python train.py --n_layer=13 --n_kv_head=1 --norm_place="pre" --positions="learned" --qk_norm=true --bias="qkv" --tie_embeddings=true --init_std_o=0.0217 --schedule="wsd" --decay_fraction=0.794 --batch_tokens=262144 --seq_len=512 --doc_mask=true
Each number is 500 + 25 x the weight over the matrix's rms, rounded and kept within 0 to 999. Layers, rows and columns count from 0. Numbers have three digits each.

# layer 3 MLP up, 832x256, rms 0.093, rows 573-615, columns 128-191
521495492488519475535512510534502479494476539507486531477469479513491497456495496511480504486507490525577513468502487491535509486499518551541507441494488485535515448523478562461491560516528532
482471451501459493519483530511489470485513514464547476506508544498494512492509491477541545516451460546480511515474521497464479525511485543469497506491496485490500489540521529467474529550516519
503559567507535512521485504495438514510511507493476511494484468511461523547550500490493499511506512493486481471533484486531506494493537474509467505469500504498483461465514524479483494507517528
511500520491524469486504471522520466497490535486488492535452543492496508533515501508533497490492455562511471523506504526549545488510554495469493499509504497510503451522518486524521487461532480
489488470477530491492494462490564470481448524507422489479498504461482491503479510510515570475508514468462459488475541510503514475549510532510499486520491483519487483487528487518517491480494525
485509515493500457478489458469451473527509481515512528540502476516506512507448491511489465459506525546490547543487487519477527484554496515506473534521499507534447489520476502463508471482521506
475472480538499489487509458497481502511442478478447522518527492505495509492506496473522540539466525479516499528499514505438512502502519498478495484541476488490483456512516522492480509487486517
502458531507499529480473527466496490465511467485538510473504512491474471491481501520523498490531477478492473484497521489456521510492499503503515507485533465534516547523511439510523472495522485
506448521482475508486538544523490464521541481480573533495485517518554496491491522488451501476501502465497504503525506493450491464481464545520503529510487457495477476499477544489517467493459491
519489478544458475525469513534502541509523503489477497502508506463541489485515540473537505488516489508476507541494500492514520479546442520497479520520479523487501517493515497476452451507536481
517513488542529499463498520502499471505493529508514550539549502487490489490507520547465482539481525512527517457477534475519508508490531526448534504522516487495535499516468503476524522503517500
484510536506494500514511475497532497504533547502520530498501488509525544537462498472506527471497481534528505541498511498514471488487464558555475516490532490472524500518461563490504543468473501
494479531495468514524519496511494495496537498512499517514494505497515487519524464512488489511555510483474483556453482520511536499531503509484503484466511484530466528472491475497535495545464462
499544513522505454515512501527491532543548521520528455493530507566547513530487493497545503527492530496459510461485437519532514474512448523488509502524469493493511548554495536489516503548531494
486500534515486532484523512519546481478470514468511479505516483492498446551464481508535496538493506529521509502515466490462491526509523490507542512499519507505522474502511526512485462514519488
520504527504536477558501546528523496559498491560499492498538500517470508528509518473465483517529530519479522508505507510508503510531501515471517568481465476497497489480581534490480470473498501
449508497476542514518546478504481504480508516551532480496528554478556512552495492473512505497520498460513491492492497507502515490525463444470492468450509499440483479508512538467496470508508553
529518508496480469499507524510485532550505509460529509470497490487495499473529481507507532502453480497460530525516455522500517475530527473485507466521502508498530481485515524519493506518522499
493507508516468528480484481461519509507480528541553522506464529532489505533519516501536505506474491519491502495525491477515472475460501465535540442519512517501420459492517522484518494486517462
492457506534510488478521462503506480490483501455464542504504475532495511518470477508515519537515537518462487487511512529523485469439510518490443449475527519527530457462513506516501512472509463
485526508488444489491528522538516516477481516513509529559489513479497477467496481516560522495447518527478528516528492533554545507501463501487483541505556536499483490505483482510460524521495479
471504495494475514542537540507534499523506526500515501480493528451537537505494559494497467518504547540521504528511507505507508492470511528523488515506499530485490506509521468507509451482516536
493495478494506516489483518513506487500520505503485504502506518500465516494522506499540487509486468513473522515506502477514527489484495508501480491488518502493502501487492494488501502519495473
482440514520495517528497521480503521512469544503487485459529553481482466471535476509498506465490497502496490484547554490505464498488519499475501536496513502484483532514509501524519509494496532
481474470490528501478484459490474456513505542480482499478521519513505507495536452493498495463519429517515470471449511507497530530515500513486525502475517540474482469505491498517508496479493532
467517545505492503500501518459494478493501486501497555485471500540495517455520487482522470521470473508462452469469495460496537509494481497506557482511539495532527514503441477456522509471522492
527506485484550518460514509510487476493509498493517464516484485542525486515480491478482487494448514446478487528502492514451475531525537504505510477509531476492482449522498485493469475513512493
446484509520495504494510510517496509540515516497490480482495496485485531483471500472529525559554497496484505521500487482501489474523520503520509528496468504499481459500531481468489514502496474
522503514465503519508537504504519544512504480519494503457473474451517490477512530482519467510480524505518473476507523513491506460483452498528536531510508472450491489511508528499532482503459523
517484518486533527475483459488478476507492496517492527473466456495520474516512485488474550488527534504422496537556489550486462521507526492537525489464512497535504529502545492543474547489490517
480469452457516508495512491540462488507470512479513496474479493474479465516514510516517503484535472488454474492483475495518502516503488508466529508552456554491514506507443543499506487511526522
507519526530492488521464532457496501483498528507480483504537510495496501510481530513515449522578502506478524490485497524506465464487540511508507513451546485509538513548500495473495494506513527
494534512481469503516437519502465521508476499505479513495488561481523501526498465507514471514528513555491488574563485510509479521527521478501489501491452495481464509473536507450530521506469467
511462494493504494426489472537495487515512489510461515501492490474486488503530459491479535503510482481484507502481500452462474545470487516491483512547454473516470496488544499510511493502519541
526502512514508486466499488501534481506485511447520526522462504494519535488505478522511482488542449484563510511466506518510478521459492506512511519551487545513482526497510501475532529518464491
540490475528517515473483519456530487517516498501480486539504466524487518486465514509540502478502448514496479503520518516489449474501498498486489513529537515482522501500532472525455489522502524
541499487492518513468505516499507463498468450465493551513431527529542531521509514485492484489503520481483506533516506488488470482445438505462504518498477465523484510486544498471513478475500484
507529516468531522493446486478499505514471534505515509485502460475480497496477519510480506515528542503492469490520491477520517580505477504456496525486511515466504503479517508506495482505510512
490490494484519534498507539507540503519475519480478504519533491476489497499519483495512507524518541478467484467543491510522526534530511472520523498518480474491542489531476445484490484460480503
478524491530507493506503546461466483448517502528484498443501489524491518519465537455505486540533490529459485492480490527528482508478496457526533508490509496540488569482486504482496479462519494
556494517494467503533496534501499524511505505536490493545488501518497507494528477490518481568515511510496480561511533544468494473501501505536505520506480491488483480506501489502504466567521481
528533458464464510498521516465484509500571525471477485482516487462477483472501507544507493552482519489502431477509466466491512486495493512527527546474481497535523538478477540504515536542494518
502501520519490471479513470523513546527492455564501508520484476470485529512504530537495471507517501484525501456480531493477528501525446505470510486529444553522500476486494466478503531506536528